{
  "norm_eps": 1e-05,
  "positions": "learned",
  "parallel_block": false,
  "init_std_qkv": 0.0312,
  "init_std_o": 0.00555,
  "warmup_steps": 200,
  "schedule": "wsd",
  "train_tokens": 556300000,
  "max_steps": 4245
}
Each number is 128 + 24 x the weight over its row's rms, rounded and kept within 0 to 255. Layers, rows and columns count from 0. Numbers have three digits each. The size before them is the row's rms in percent of the matrix's.

# down: layer 7 MLP down (transposed), 1024x256, rms 0.0886, rows 678-777, columns 128-191
# up: layer 7 MLP up, 1024x256, rms 0.17, rows 679-778, columns 128-191
down678 109:150137124153121090143142138142160094085103133133123101103105120134131121113150141130103087127155122081143124170132129109113125123116145139148110164144102107158121122103196139197118159099163126
up679 114:165143137144117090172115121113118149152095101131136119167136153137091143100165142131150127094107071098140106120116115112117095150115157152122101155151139138135113159144147128129154134102131105
down679 109:131079126118129149104123143127149134081117102148098138112125149131125093162089148106144092144156151136128159112124148119122109079131157111137156099136117174135127119109131122133136145140154148
up680 097:121147121124196091114101094132154106134095130119144124129165099165168088104162144128132120113182147144159113148103153169136104142132122119139175139111089130113107119140134145128128126108148159
down680 106:128106114105065134180133087115133099107138091113087124112087122128112149167126164152106150136095146134099095133095109145130136130144100093138082099122163090109135156128161120095175161117144104
up681 096:112144121124140116135103134126108172143119078108117120114122104130159140167158107134114154154071141134126151122115156151125094133157122128145146127154137128156135121145157179179165121136124132
down681 097:133159131114140128113161126150125123130157204160151097147148155155155117087112093157129133104146110120107087150110116121130151148111174162126124143127150112097155147100148119055099148125134143
up682 108:118122157150165151110102126098121070143102084140134154122132154089186161120140098083169109150142183143129165134161125133070127105132150095116141139121151135087088126155151141117157137103141155
down682 099:106130133100106103131138128137113162098087153125153132128136150165136127167129162096119127163135127128106126103112134158165112132095099132138074143133101117112119130140135111129137118133109099
up683 099:159121159104137121149115117162106120103136102130123183106107195139069113107134116148068117140126128154085115136114142168098117108157143086106128164127122171109117151136127111138142132150117050
down683 097:151117144113115143112115090146168098185151145158165109118122147103142143100074176084147116117121129130143112114125087122112129125122073167090093118124125146161111164110090116109127156118094173
up684 104:159157144105160119133140078182137124159139128135116103120126107118122081093127139126136074099141128169123118114125178150126135146136143119124137174103146164097165123110142176083140109138148148
down684 109:143163136136152090084133114133163140087121100171131141091103120093139115127086182162166111101128110101147128133149149127135141113111153087126138135121168117111081120122123156094127123147169174
up685 104:159123158137140131141110109086117149158134104116119149142086127142124132113130096124112081135091141116130171131140122124142125107121138078083112125137134145149161125129137149154106112123114180
down685 107:094139107133160114102106147153153136104103135148135081147160094146149134139097105117133130136127112105117081104140125113114144166114140118142149144143150120113122149117120104140131151120159124
up686 101:148139136106133150121128129132074168159126055116140148133087092161115137079106055116111122165136127112143110110145112118138093090125130090139195096130144128126085120135159117097122119126133118
down686 096:143075098127095114138151137126090073081140159109087122087138142110117108118132169140140128144124130133156133165140216116110135117150131166098112158161154148105149148064123149140145143126151144
up687 096:129145142145115093145146131113167140121164137136157116194152142150105117123123186184119148115142102108084112108110121137136150121097147116159094122134132135082112116131121099106148088151107139
down687 095:108093141136136168148103136132112091115128117102131160116102124122148115132153101113131116133093161149154155108117152128113117135143130098127152119093137109141123114184159155172156129151119107
up688 104:135123117149110099104129105093090092130158111160146140119108167144113139106123150118122124088126144128108149080143151146097159103126119130129148146134107135088186138141154120120128126157117151
down688 104:134130135131104145150105129128137140109121117141111130128147168136102091134077111136136169167110099120165129135145138112144160162128139136135173110132171131148118175107086105090156149145109136
up689 090:118126140116140191090142148116141158126125145113112138141104113121150109105169084134128127087110152077092180133160134113126114098127144137141122127154112124122143147138129131146071116194146129
down689 093:136151142142129146166121126111112105129110154113145134123120112126123106169117150126117110117095162140137075099130062151108104163121078126157123107126140133092124140126132112130140138099074148
up690 084:130133128155112163144116138137135120152147123127121118077118150163136117108124097160140108132094104129106093146130156108154129156125142116172100125194125114140101092120099138120150178140131203
down690 088:108148154086158132134147084117100066076148097144141159130111114146160181125128137116166152131135148097165106092102111134156175109129159161162160115096167126080164145110093087097136120101085095
up691 114:069164161152142102139145146127140111149148110155144144105135084149116162139124171101122126111110130142115115156117130091108113105119135096082136140129118142120136142130151147123117090105132094
down691 128:146105100148138117161115108117119142095169132144114130125148117147156109140151165118123154083094147142114063119105106087199105143113147130090136071157094154104141127118134140135099128147119134
up692 091:126135155157129107136127132142156099127138170121100129130113098087117161175089150100135112115121123138094146156129147104153137119126086166119103132110140141143161159164179153168150179141133122
down692 092:131120137109125143113100134161154171134117178113086133153118107108092155142103100160132134116143144107163131147124084109112124156119157106138194099144071117144091164108106179096126100098148149
up693 105:108143111136158167140112128138134137141130128140145136096101125123144113184129139134124149166192117122119144177128181103159097112135167133170110160128111111141143122150117156084142141108118114
down693 100:131056155118076123135125113138106115173134164095136144100150157127120168077148126156130170083123156100123107113111123118121141104118099084121117127101157163132169159163152120136123144086124112
up694 108:169132066114125151105110111104133130206123134132106169172142129134110133154098153124121136149135133126130075146139126124131162135121148100127140185094141201129107124122146116096122149133108084
down694 102:110170170138127094142153120147108100097113136118152136188138121148123089118146090099131107136126108142091143097115111141160122151118133119134118114158092054122057139078130094161091050138124108
up695 109:160167166099170101135161131092156150125164140151103128129112122110095135137120131119128088130134086110120138107125133082091151124147081099092101127122109111083118138138152114172146140108161083
down695 112:132083084120103100117106141130120165156123167148160133120124112141098135113133130134143161154144132120153141106089129120116124104152092180128086186172159113095108132125133122120106186104131146
up696 101:146099156087124141123110110109077111111139146153143144162115095138125115106175134145135100159099144135143149129144121128136111108160134135150149143126150158116160146063105137108149110178107123
down696 099:125161121108107106124103124171193143134160132125119132121110133126072134101097134129137166109137139137106100137142160139122117154105120145111152120100130144151128151141150131135144141111102188
up697 093:119167124119142125114138133157105166160158130084160095112126137100129109102152100121130136134116128125145132179102144135155080104132143121162166103135142129105129136114187112128080114176161109
down697 088:095108153133110105172139140099164083116121115156109150143085155119152109179148151125145105125147146135137102135166088090119144120082124120102121158105082120142125120114104162130144149100107126
up698 103:158141138104144121087112138109167119143122089121152151167122105136214151121101124097096128145107135149133146133091119125120095145137114151124150093143114167128103147154132145127126098178122142
down698 096:137111115151129123132147139153135145098182133152136103111099158093094088121201109123136126132125138114097084145145078138143148148115166116132137145135159144145163115101130131139153100125150132
up699 120:145103128150142158143138136157113112136102123112138158143078167167147113115134114118163113140119138119069123139079142098109099107146096135112160138130158138126099135128135140132095125112157162
down699 113:129106141114108122144128109097147129133139125128133114109179141125095081173117107171082158126096120125167153148130139108139139134125103111097190108141140136146104165115125127110117129130171097
up700 088:088121156105131133114121092118108113131163132129158102128106145078090185194146153106111063121081166102123120122128141140104098133156090088111106102152121160112161150162108129108187088165172140
down700 089:144110158138142163093145138090136104112130113138167154132155172095111124077123101126118124163110134137126120148119128095134181126126140100153149110119146137157142141133140100129166095093116066
up701 097:100142144139120117097142112080082120116146165156172102097132120161187168114109086118159132146176132093078176114057116122127121181118100154120099123136117126141118118122136094097147086153164116
down701 094:117150092133137120139132167152152175136098109101122090154182127135138110129122148126156128171120129128128101133154151128134096060111131126159157143115146134100113156124181149147084150124102138
up702 112:085091167169119121143120115136131101140148146116151071092152122119151119083130123097128119135136135069148105100142166140155161097107169112162165139127134110151075141141147128113132156180121126
down702 111:174119127115126097080139140124169165110133093143137139127096131140130120127109120101145136140130106174114144150084130160095129140126098149121113068139108153114131119179125101129154070079126118
up703 114:113112111113120146133122110122139166150127143125122144157132125168116128136139131112109149102126188163084138100076126126123179110110158147175115161091146106095141187144164123152157127127077143
down703 108:100119147120156132111113160166101134116124132111154160094132139124154107100196121133132113141108109107128152161211147096105114091083112080127161141153105096154146152128143144115142080122159102
up704 098:134128089122142141123138110110132110140155107126125128151094126111163109141186177111104133113095166120136122125132125144139138129156111124159061141161123124122108099162154110080182175157136119
down704 096:114148133143105083081136139118128129167089103120130153120118133129115164090159129161119113134116087136130159138144159117100106150094113147120167105152099129106106168114116167141132095121127141
up705 102:095132110176140145133144103134112141115097136127129167106115144107133143142123091156182136160126136090141120100130096121106121132130109113150099147145097142153140134183168130148146133121109172
down705 100:125124132067123122126177144143178136167104142135158123120165124164146093132112146124133128110104136133118131153147148075102133128133134141114157142148174108100106121085085076122136123113130128
up706 107:114118081140107127117114162148136082106096118154130126097147165142109136114164110123118114061128126141113146152116131122107172088098111076103160166114061154103168113152123132116141125104130129
down706 097:116152173142131125128101130089140169109145141109119134142166135131154122154100135100160094137139107103113117141175132174152087165119153134133120119140141147128132123167144078156188126170122133
up707 084:105100126127077114070155162168108079096109171105121139099112091146140108144126159168163088114139114171119176130139122118118151156135133137144158115119124135127154132137139125085117108111168128
down707 087:108121145095112129169132116166142140159094151156147149158121102111111131130103161134116097124168103094139120142132118100123131154146146127157096129172125101109132127161110137162100103171101131
up708 100:147106137090114132093198119101116110072081133110125115162147143133131141086094117132127131105115113110164135161120131092151132109131139119123123108119150153162118125109085114133188130119115092
down708 101:122127096137152105190118128163098106176118142137094133108136124116144137129104155124105097148138099163108171129111133115153159169115085133132114170127154119097154103149122134142131155113120146
up709 099:134142095140065142121162101109142153138147143167136130132144109139160163128122149135138163147140078118139087145155130114124125130155134065113150171113141163190146132150085144153118174094162069
down709 104:123120133123160157106116113141117112107139114098138140154100160127151140107171097120151143103119167135103168115171159137121121092090099157141092101161129124106171116118125112131144108105115164
up710 105:130149087129110146102136111122119138121161133126144120098143159119157126100125088136123155183094141109156119122122127093146149163127170109113149118136080113101131148160146128149158132082148105
down710 104:134122149161108132121106132096177116152129116151138142121127132165096132131068138139122156123125120168122114149155155145113107114104094137163103122129151119143131125151127106091097109151089129
up711 098:072112167065157133173130149095104135117129098154113148126136113130133135142123136119115120188158112196074158114146126112125121136105132153112152100093105130127142148179131112152135128120134130
down711 098:096090114141080144117122151120155090105125124111084160145169143131133145142160144122132158119099105177137114131129143092118102159071146123141123065153143101116144097113117125117138078125111175
up712 095:106108082102129083140168154129129163115127091094112111103092139114152154084189163102118120158112142124157152202108154140125120167104083076143111158138125114098113137094176119095151127062150129
down712 100:140086130158136151093081097121130116109133117148082149137157097094117141109157144132161178125167121123115097112129128124133094077154126144116108099142137100155143191129082150143073125136146142
up713 092:116088148117086116113184136136156144106116150144118063141109136155161079152133097144185098106084116125115109150133104141108124129109100169101146137088123122119126085146140183122139131082144133
down713 090:137165113161159155117066153138110120137123084103139192120123116120131182101106131116101136171148131113133148110132177085119119161114151119154112136150147152167105146133094114119092148148141121
up714 099:062137131154097130111097094085142120146156139110147106110082144143118134160183143153134132137088122132152116145129148148114117112159117102134139110163143155125127140153080153117154110134130175
down714 095:148156106129144119113197137102110100082127115110110178126152136125122106146127082103124124116162103126124149160168122105132120140082138152122076169091129096114098099128127069127173157134094168
up715 104:089106127136153114157127104128143094122147101109135138104117142159165160098132081112123175108123131135127164140116109116115107114145111118118099124124141092124106117112101090151105123126155074
down715 093:117122105116085122147164114125099094141130163096112113140171144087146112156139149164155089097144139138105117154117134091137119108120161130155145115146092142130150094139117136141143113119130179
up716 105:098156141146120125153129082126106136120120141144134150140101122104121164163064119121146110092147161112130113126096117160102125134155132119108131138127137131136163130134153139132114094128128131
down716 097:163123129125166149105155169093118123119153119139140129128146126173130125095151121126126163145104136122145143125134109094150118110133118124135166163143072093122049132116099118134108161125151110
up717 107:132125114098151126081110167098112141167126122114111154118119106100104129135141114104127133124110101142157159139079132114109134102107157106162146124161160116142127204161141125107116173117136127
down717 106:112138089089101118197133115112158154128100142145138119101099191117127166147124145087127141134107115107153115157120133114118119144143094123125110138121110130107167095116089184127154141120102105
up718 084:174156168157153122179096129136133145140133099108097163110121155123111119148185112104113186086106115141119126142120102122120106124117098113147116092125123168189126133134173074103111147122128107
down718 081:105152096118050113074144132130155125118105120113120129140097088138132134136103126147128090145144161111108134111118129142125145139132165152139101109150151125119128141128099175134149153132109130
up719 094:116150112143131066168158145132123144121128167115102062131117141095145132116140162123141100094145118149125061123104128129182109140144130112106173145054132162119087105119147090172171138151133143
down719 093:098090109089117145136096129093142109152137111155168146115117126149155130146131141099115135123162162121077136136183144113090106138113110128121144140130120140080167128108139169127110132122138131
up720 115:180106121124119140141085158150107137090120131176147135133088171143079149155138179121120149169129115091152135078155112140095127124182131113104111093142114146131116169139137127131140104118134113
down720 111:129102127152143074138077048137181134114152114134131108128115126155113114127083115171134102109111122161102162085083119142150122126096096167151101092100120092124148154160118065112137140148135161
up721 096:156097160132155117127140131152153121151127128140150121112120124128126154132113117163168129134171153111121115138099153109115108164113115113175082078129149110115151111109123087126122134111108135
down721 091:088159100140103143115109140139087119115106094112084117144136127122136098098145119097119122155122123115112122097203111113169170110143162119094148149150120114106129143160110169147151150145176086
up722 094:137148101133091143111136139139130078162127134161129130107098096109081148172144185100151118121145124120154127137124168121128131124145132138145124107133128131170185117105105134082120141192103124
down722 096:136092127141170111147136138141150076138047150103150114115174108128114140151121083150142087128121155110120097098127139129125118119077124122082119129117120125080120137173156159172151126143106159
up723 090:148141118098133112168096100159122113160143127136176112119143125046129146120089148167140117155128158139138099143139093119135075077127136111159155125104136158159151122139132080098141136153166132
down723 085:090136129132152127099179124119128147136113133121109132106158177159165125120154129113128140120147111074114089158167128104090154146127129153092115162130097100117132130092137105126126140138144137
up724 095:099135145106148099174122128121138120132141188142137107171085118093128139134150122144108111151099109081082129128127123164130113132125126092138140144115145143112175111130098114104110145133144087
down724 085:123120107137119119068136127137108141114114118129171163080152139128144110075136158132123163099191167106175113139132138102120149145116141170127136104094095145159079136147131124132105104146125155
up725 091:199103140126206144148106115139161144129114142119087137133091089130128104082122161115137150162115124145071146151135169113103110106137156078165134080146139157148152123138111157089137121151057122
down725 095:129135155128130144105144151109101121164138117140152100108135119122105151151108110145119144113080125139144112107106099110131093142165086132080184141148135108129135142105158101079122143098125129
up726 091:090132122128088083119134143128087149109149105111121107097123156112139106177138130116102157148131126134148148148111181125163144129139104090124138166118146108138092081144151108098148088095116116
down726 094:135123128121134169104111118118160126150120158159147138149134107130122110113114132134172146114127164129096075095121114130098099170130133145133124089143125157114118120110116147096091153123155130
up727 102:092160157126134144144133078133096092105136095164100148136117083138120125156129112131130102153167116137098104150153142144142123138115126144142105126131130127144149124159170087139146127159116126
down727 097:142092108091118124113163139091173151123129148110141135085151182066121127135132141120121127107115094149119113137135107125159140157142127119121157144111113136139146136078092137132127149071143145
up728 098:146161174154131105119115115088147176103108096150125123133082099144124131112131176084158145143109139142077118153124132109118103138134136141104140112135095134117132121134128148114118124143136157
down728 094:087103119118128140121140099074158100124123132158122111115143120131116128135146153174093087112157106123148121134114129113146133147121129131130118108122110150107122155137126126114169131165182121
up729 101:173101145156145112133099118131125174135153124123156124080146096144133124083111154116114126089159098135142111145131112100118129127156161144124093091129139126142148140136146150088139120146136112
down729 105:089187102085113122129184124131126132128141137110124151126130081119135132148145109107142108115107154097156130081109139132122120132141109105154123106084143164131173108148091139129120138114139113
up730 102:111105103160149142094141139119128153119165133151144117105125148147129119134123109103086106128162153095133193132133194122123133134165163158133155104120089095150097135132158104101187147087134130
down730 099:124133158136104112151124108115118136179090140070078158108156099132126152099124142073149135134117077143125145152148110140114158155094122125136111160180104134119129148143112066153142139141130134
up731 098:084114102159133101095130147115092163109152113150105141134137106141150134094134131118158139167164148092132146148089134146127102101128141170080132132150144117129135141174160180143104116117112120
down731 092:125146133103116155187135101124148119128098157120150129127125086095142173186121138094114121105068110135047132129130123079148123173141106129115069136118103112119123129128128138132137106145086138
up732 109:151104124147104106170115106107182133146147105103158159131122148113130130139106130136166126130116175145109152139155131106129168127097110104118142154086112092135131133133122140112155135071101163
down732 103:140148140133158147105109105126117133100072164140106146139086163106136139100147094124122118108115102080119074109108134137109145124150135141114071090149149148136100167133147147177099146163108117
up733 093:125116131130112102078128106147110073122142090155159098143137131084099083125097098116127131112109121093172145092104118139130095117077127161091105072141123154162128177162157143125118116140088126
down733 097:154114130125120163174113112098155115101157122159151095095145176150158126185088177089133120123128148146071136175126122145138108113172104150128105133126143118093144130114116082130153146119167145
up734 107:111134135117096147123117072089112164098173095121097168124122145120132133081145139113138097140163155104118162143157122075113117108152116123111119149153113092121092166115136144102131159185115153
down734 109:114145163158139137126165178109109085128103109141167139126152104137126144177109099127137134112139146121071120141170145157085138121079150104116138111107124122142103150170121149096131109067141127
up735 090:077160112121124146158127153110093168111091112121094152143176175156159168082110141124150123123177104116118145097104127104123118154154150141123139124112148091120145108147145116096112095155124141
down735 089:141086157143084120140131128127124093195133122107145135085117090124125104155139119161122120150170134166128100109152112127142105135203142154164092154102125111139121106179103128162142104080144135
up736 097:108139097143213135122098115099115129132124158137167195148123113141133130109138142167140133137116161136144166123099140132134154138162125113103122130124138108143105108133130126120151080171082109
down736 100:153105135148152146120170146096110183111091111114133121151106136146133135108119123146166152138120117084128155075129157123080086132122100103121159134102074092162152052138150120146141135105106123
up737 109:086185131136127151114118176102123092155107119140178130175099100146136115164109090102165113138154135145103150163109121093140129197155110169089137129149113129136079156090168156119130122118114123
down737 103:130100104144162184102139143160102097102147091108109104095126143114140150112145161107122171114123095120128166161151112082073114111111111103128108145139108144128131106167108090106163106122130119
up738 096:096085126120115159146166089196110116127094118175101115169125157159160109148111142114117166156167136153109132180150166121144139135126121079131164136124122091121068127146147113132123142148139086
down738 094:134122138128172126139114106075182133132120103129176121119150118133112128145138140137130073138104132110157137106115165141137103087123114165118066115109134104162132097125122126129153148132147128
up739 092:127142136159145101134125122090107095112137102109147125090087107086124107123142101126171138107153082123097131170124122141143149085147120133158123113149119119155149127098112102143180144122135087
down739 090:129083150114129123071129141150145099090137155109140081149134140127136114101141114113131133136126133132137154112154104141116108110091093134159151110114109125082138105157056132099112130127120138
up740 103:092161143145132116144153119119149130117135112112190111133104113135067185139119132134130083129132147109093104152111182136125111089121145133158139163170179147107117151089146107121073089140089129
down740 114:137145141122072150117088125113141101082090105138095130092120147151129155100135104121149137124157109092114133127115100094111169141106153103156121188087066150150107114145104145155112101168145153
up741 094:136125158124140129127111143134132135108119158141135097173116147125119162099139121086127102106081126157121127097134110127082113084111132141124161139130107115101104106140145131160093101153129147
down741 094:143108099104078104097135105107127150115123142091140119117120174142152100121092160148132143138142121077155107150139129153140117158163146105112142112130135132104125141131099126067166173143141147
up742 100:079115121149095071124144136135154131149094105135144130128172094128140150105133136060088105162113140107130093046103094113132135076172115128055124165147127123118093138170168145131147163115103112
down742 098:159163155097105142137139131128124130093139110125127097131113129106135061143117137125138170122157096163102118173138140091144151167116103130181143086102113133117154104156144113124094100117113118
up743 105:156140126103076105166141106104148103075128141128098148145131131169140148142154132134131106111097151162117127120136143152129129151144109127153145148119155146113121134086148131145139124178137135
down743 102:141135136152150111115151153156146183110159099140149116167119090137125119127141139088135147101089144098126180154124175124131118123126082117124142119100161137156128103150086122119111090129114120
up744 110:144157122101117090164137112100134162154163136112112162128115168110076136153129141132134084124157087108062107109119173132127111167137165166104170168141165156137115152174132119154158126120086111
down744 115:117153144125083119180138159155136156160122132106107145170091131122126109143073124132124131127127152132113126084104147127098136140131106187100122110144159131127172113175147135134112123131114148
up745 106:135120092136079118117114118122126151121143170117149118179179156069174165096127114105086117166112133113137160131124131100151137124150135153144109172166154160110140142102111090175151116110106162
down745 101:127118088110110155123162126120111094103111119080107120104115095136141131126135091110077103145135106154102125153134103104102120099134143151102134072137083088134116090078138155136113118137141134
up746 113:133100157125105135142131141124135128114128097116109126143121131107092077107102093094136137107116174160116143170086137135168164093139129140173142065165147132097099135129190112165163127124145122
down746 125:102094102098172131124149183099151106131110089147132164149137111172143110127145118147146125084124131178105186093068132155134142105125118158131140108090182128123147138118136120120150058128152154
up747 100:132141133167108109114082144142121125126161135153141142119095100176146136107120139120138162151128115100154106159107154126122133219128154153092158146092092101108136184145113085117137122127143128
down747 101:152131127145137093172111134156156145129125099160128134132154074081117111103148169130137168131159126125125109132105111138124153117108128155145115144149167124123162154133128139104111165131120075
up748 100:100122151095144127148155115123124116099096127120144152164127105144137163117139157126126117132104118105140138085119155097172140140157181080154088141130122116122137129151126107089112084113141113
down748 099:136121158121133133116150139123130125113141125125096112076110119093159173137126119135126137147133097089110109153145112099135152127144080147137183121166122127129126157090094130136151135077150121
up749 096:160100161135139109121123110116131139113086090139140121122153144169130120129159106084117134148109172142140138095113117123121150146105123123120121120110098132117101121109125068121135162152145110
down749 097:130143103092118108142113125128111109096127150138155128145129115053126147129112156146134114093098113135097145170112124119104094095132160125108184138100131138108167116084140184115142121117129127
up750 102:116145143096128127115103138113126074129123170135142141112160129123127157135118095145177131142156136119093141094127131188156095149148141143120124110173146079132143147101159116150099128119147138
down750 103:100099074154123126140146152170101107134118115118144122129146122100108120150132141110102094098101127108127136123112120101131126175093129164154135134134119111109128168149138133133141136166138110
up751 094:149130139142150095176120144095130101098081162092133148110162163146160122118152158122149101141117112165113153098121120106098149128132142087110137133184132178129125131185142087119136105114132125
down751 102:143142127110191118119089138128105140153087146140086161114161143098149130060153111153109147102093137170117104108141141121146071142155129127116102127165143142138170098166124107110133109112147134
up752 107:183164134129106163121143100127106113147120125107154155124130152163095114132094087141119123124144160177117079123131108126152117116136128151125127135091149149139097134149157140072133153136114036
down752 105:110170134136107090176129111143110144103128062128122103134124135137143118140152116146148149116136133123135127108100124125116141086082128130079116148098166141113130127143144140120096127109138174
up753 106:074145125085134156154114121158110166158094152153141116125133103136133125137095138127159124126139111133133102094109152109148109127088124138125146135159128119124104124104154152135138103119135129
down753 095:118092143139121126140157095114123156128104074129112165115114151138175110121171140089098143122139096149129096129130128114132142122168163100128142152126110139148107120102140113122128117122145097
up754 083:102103162147121130158151128163128136148128155168169137118103128089125138132136091162130147164116111112136187104119135120127141173119148109080164095111160166091166102115102131165130153152122139
down754 083:143152075120113108113112149103155147112112122109126127140116170161116087094139147095115139072107142172158103136121113143126102108109114160140110122190086136153138136127142128114120124101113124
up755 109:154134125120138132120126118127143124138159108143095148190161151168139120149113125161163118122149110130120129133149119114102152129126097113132135155136149146139150132158152128084142140163150147
down755 108:137125166089120130158127146133133133105129099121151096101100089069109165162127089150139104112133163134159085117119111062139130054134125140132134099140136116117139114139143140164071192109139135
up756 111:121134107127127114165136122152159132101137179112124119107109115100136100145083110112129159118110143061154105146108118156124105125131136153087105105097144126092124137153133161112133122150137123
down756 114:113136128130128134128163112183141117105130096128146130107141143148161117172151145126152127119122131174153154100149111064113100115116133178151102164128125130118104129103154129140146127125122098
up757 103:133149146137115058120120094150109100087106142125152133174124108117080130122095155127124119132119173111145117132106106132117189124131103177135121119139102099175134116116127107147146148129113169
down757 105:119148148103112141098097125112157112117109108113133134088146123160125142187153134127124148098123122124126123132139116140164098126118114100123120121112163127171120126109110130117119083155124091
up758 098:142091138112169156178166077183143139111178127158112121150068099142174101110092095129125176116084151118124156094128147132133117122081156125108107160199134159135115127095141143160101137135144144
down758 095:149142144124186077085117164094142114135097114102123138146159135129133159119118147110124104118151162118139137121129086141124157140118111115152142118102110126154139145089085115119154134140159135
up759 105:131106118097123128161103127146172115166114121101141143094137144176104119147126168109136111125161148143155156144124167168126174123106113109121106102113113139162152111132126128141120141145125144
down759 110:116158139127168108120154102128110148157126080112133108124096165074141126120210129123085120173088094169127146097141124124117138166131168098137128178163092113100133121152110124114142084114102140
up760 093:108159132134130118135112151128110105151147111161178154133114100139138153150128116164130118144142148146129149106101109124085167142152085186125142145138187115165116121160094135115113141126147144
down760 093:131117123179102113115163134143148156088102124124082103112141132169160112165166141071109095117144138146143077154187128091160123129128178090112136138139125110128112088103133138110139146164152126
up761 088:122111110113090116126110141127151165127162151138166141133166114079145105107115142118182144134170123147157092135092117113110133117110071136161166120160124137100120089107107109124183122099094136
down761 087:163160121133142177118116115133068156141115133140136142111132095146078162109139149128126120121099117096106168118141173139184100118100161110097113137098123123140158126169159120124112083113155109
up762 111:080104110113130130119142089069118089105140163068165153159113143099141144118155148132121111120130154154179120127111149114116141119119144173055113125092116122128111110151134118124168152156130124
down762 105:172169108144142105119121129156146153132156078147114161058143143131159110143131111104139142161113084131098146152121144151149138108158103083154139106161143133114118095149097160109094145151109099
up763 111:153140164119150160109151148090169127126121144163106137153138135130098122107137115136173116097171130141122113117143122158132144147158146110092106163109139115120160132108141096138128090132171157
down763 106:123108094159120088108180091152117128109135107126175103105118107098104109099113113119159121127100128105145173130125161130122138119109125122166157119146099192123112124124158109132184133068099162
up764 104:136132088126137125120126109133099101122136098111099125162137132098116093112115130141164151143137118131153118173137105089153141139183132099161126162175105152110143149092102077143124124105146136
down764 105:149149113118131133184134113158123103084116170107132136100145141165135151137074119135124118127157159099115113133148110115141135112128197108173127100140140156155135127152128113112145132117109121
up765 107:110140146091074145091126122141108101133108107140175141118121131098102117168167108114147110130123111111133150119090137154120139145140094124119153093122142105156130160161109145121153164107094110
down765 103:130152134126144139184130148118136098128139127136139107142146112135142062122130155178101155117126141154096114158161161111108119083155124130135114140108103128125144084159124090137086101112141088
up766 119:124128137169118153127128108116125088115129130100134133122134118121107117130121120156144143158109120142109133146122123087110171153102115138121126117138123127147140170138117081104149109120110130
down766 119:187150129107132120095092139163140124132093095118113140089151151114114121137138140137116142105150092187171162070133073106138158137136128135154120078163149094103158161134143178110145125165106146
up767 085:118139121184169126127170146139142168160101124116139122134135117159150126119165138154150122097094112108126106101082129132133102147139135110081090157148132150110148132153144138123160137127118103
down767 088:127110141081116115149139133168114130067146115131109100094105103166147128111074091128143155152143124119109102137124137100119119136159153134159165063126129088143122113147159148110135140094129151
up768 076:119091107115089130129166134092111098139112115159125135133121109117133119161135154112115117130121126100094131153136141145138142143154115101155123163140120071112110118090108121119216084102087125
down768 080:126148103132132118145117146143131117156119097096137089117136117137142120123085141147153129111154150134134121131113085147143109118128146136092114111120127165124139161162143122144139172097127139
up769 087:146151146075154139115084123126103169144104131123119108150093114137131127155150092157145150172098186131113098164133096128111125071090129122108122115145104116098166134177145113138125120137147116
down769 084:132123109181097094093166135134147090061123095135125121117158145133146122138110170094145093112190114095128149135142140119112159136175136118146159142101149095129102104058126176131126140131117153
up770 109:098101117127121123141129117176142098127131160097169128113137141038138177152141094107156093123084145110123126139161097109118132137095105138132127116108145140129157152136128109158193126133124127
down770 116:101148156146122114151099131117134137161113106151102151137103133179100074123127155126122132119193135153119131151157152209123166142169125112139104140127149111108090098147107127118120155118136145
up771 093:104118162163127112097159189115152101100136134121103103121156079132153161108170078094099143126135134098128143136149146120172139118159150129143122115129139129119091109129099170155158154171112147
down771 094:179119102141145102138128151128129154130149142129126138139123133126118145146108165137153137148118130134135099150106097155110116113125111146108135098128146137124148127092128119137165114128136155
up772 088:123135089149103090080122188168163120172180146158163118130118139104119129114125084139076141099144119117117113139132130163091094148158143160097132138111115131135170154145155084139126115127135110
down772 094:132139127081114126153145078127109129150135137039066157121123139153122111096118141144100203155129109084168125094126099105122119163115102090139145113166154123120111173125113137104136158153078175
up773 101:140105145169161146090123120088085147163119143133149111183141101120101106109149093136123097139110154094148158108096095119106102133151096134143104131136157075152152114145142101145153114086085175
down773 101:112107136131146109132152110148181133141129153148121136062123145097110139129144147105130127146164126133104085128167154153041139100131148125130139138117077179105117133115101134129144167155125051
up774 102:132162121087130109095120133128127113141122178134155139110136110139120108143097114105121106129129182140077154128142147148155086153143151130136135157163144081105113096106134130118176161174130098
down774 096:116098122132124145132135092149147174122142107095145169155097103105138156110157142147099151138174058142138159116098110102132175104073097097130130107108126154136134158140108118131125119097121129
up775 108:135098151128102160160133106105184122110132088166128085131123097085115123109165083123096109158160131107118124135105105130141154155101154112155126149152109146131130096124109152164150131134109099
down775 099:131148090119177105107165152171106123168103175085138141137127128158160158143131163129134148092141118140119111132130129115111114099128117133129142126087100102132127154141123165109099101128155153
up776 096:130127148155137115165156133111070144141114121110129115162122110158094219116151141112174127134095103092125138165122179136174101101098129116131113156139119117132151136113081126101107187145137139
down776 093:128132079110148128125137141125143101136148127138132088101135135083106089130124149156107123145178165161117118107101141140116162145121133154139110077131096123111127133149135106145154152131103108
up777 100:110152110138140124094123112106140086103139145105110100132131147140115099129096111124155130128093111172116184098097178163142130120113115108148132110126126142136099115148113115159146107137099179
down777 109:159119106160186123159156125162121163106122128100147153122107144121137115142137181154100143145134132128111101151136079085128152149155099155126129127107123128134134147158167152093135170113168094
up778 113:120123091094131112128096123186121111101144149133119085115140121110119110138188089122148126111148079128087110131112142183132128101108152112099154186135172162090121130158097124123164128113152162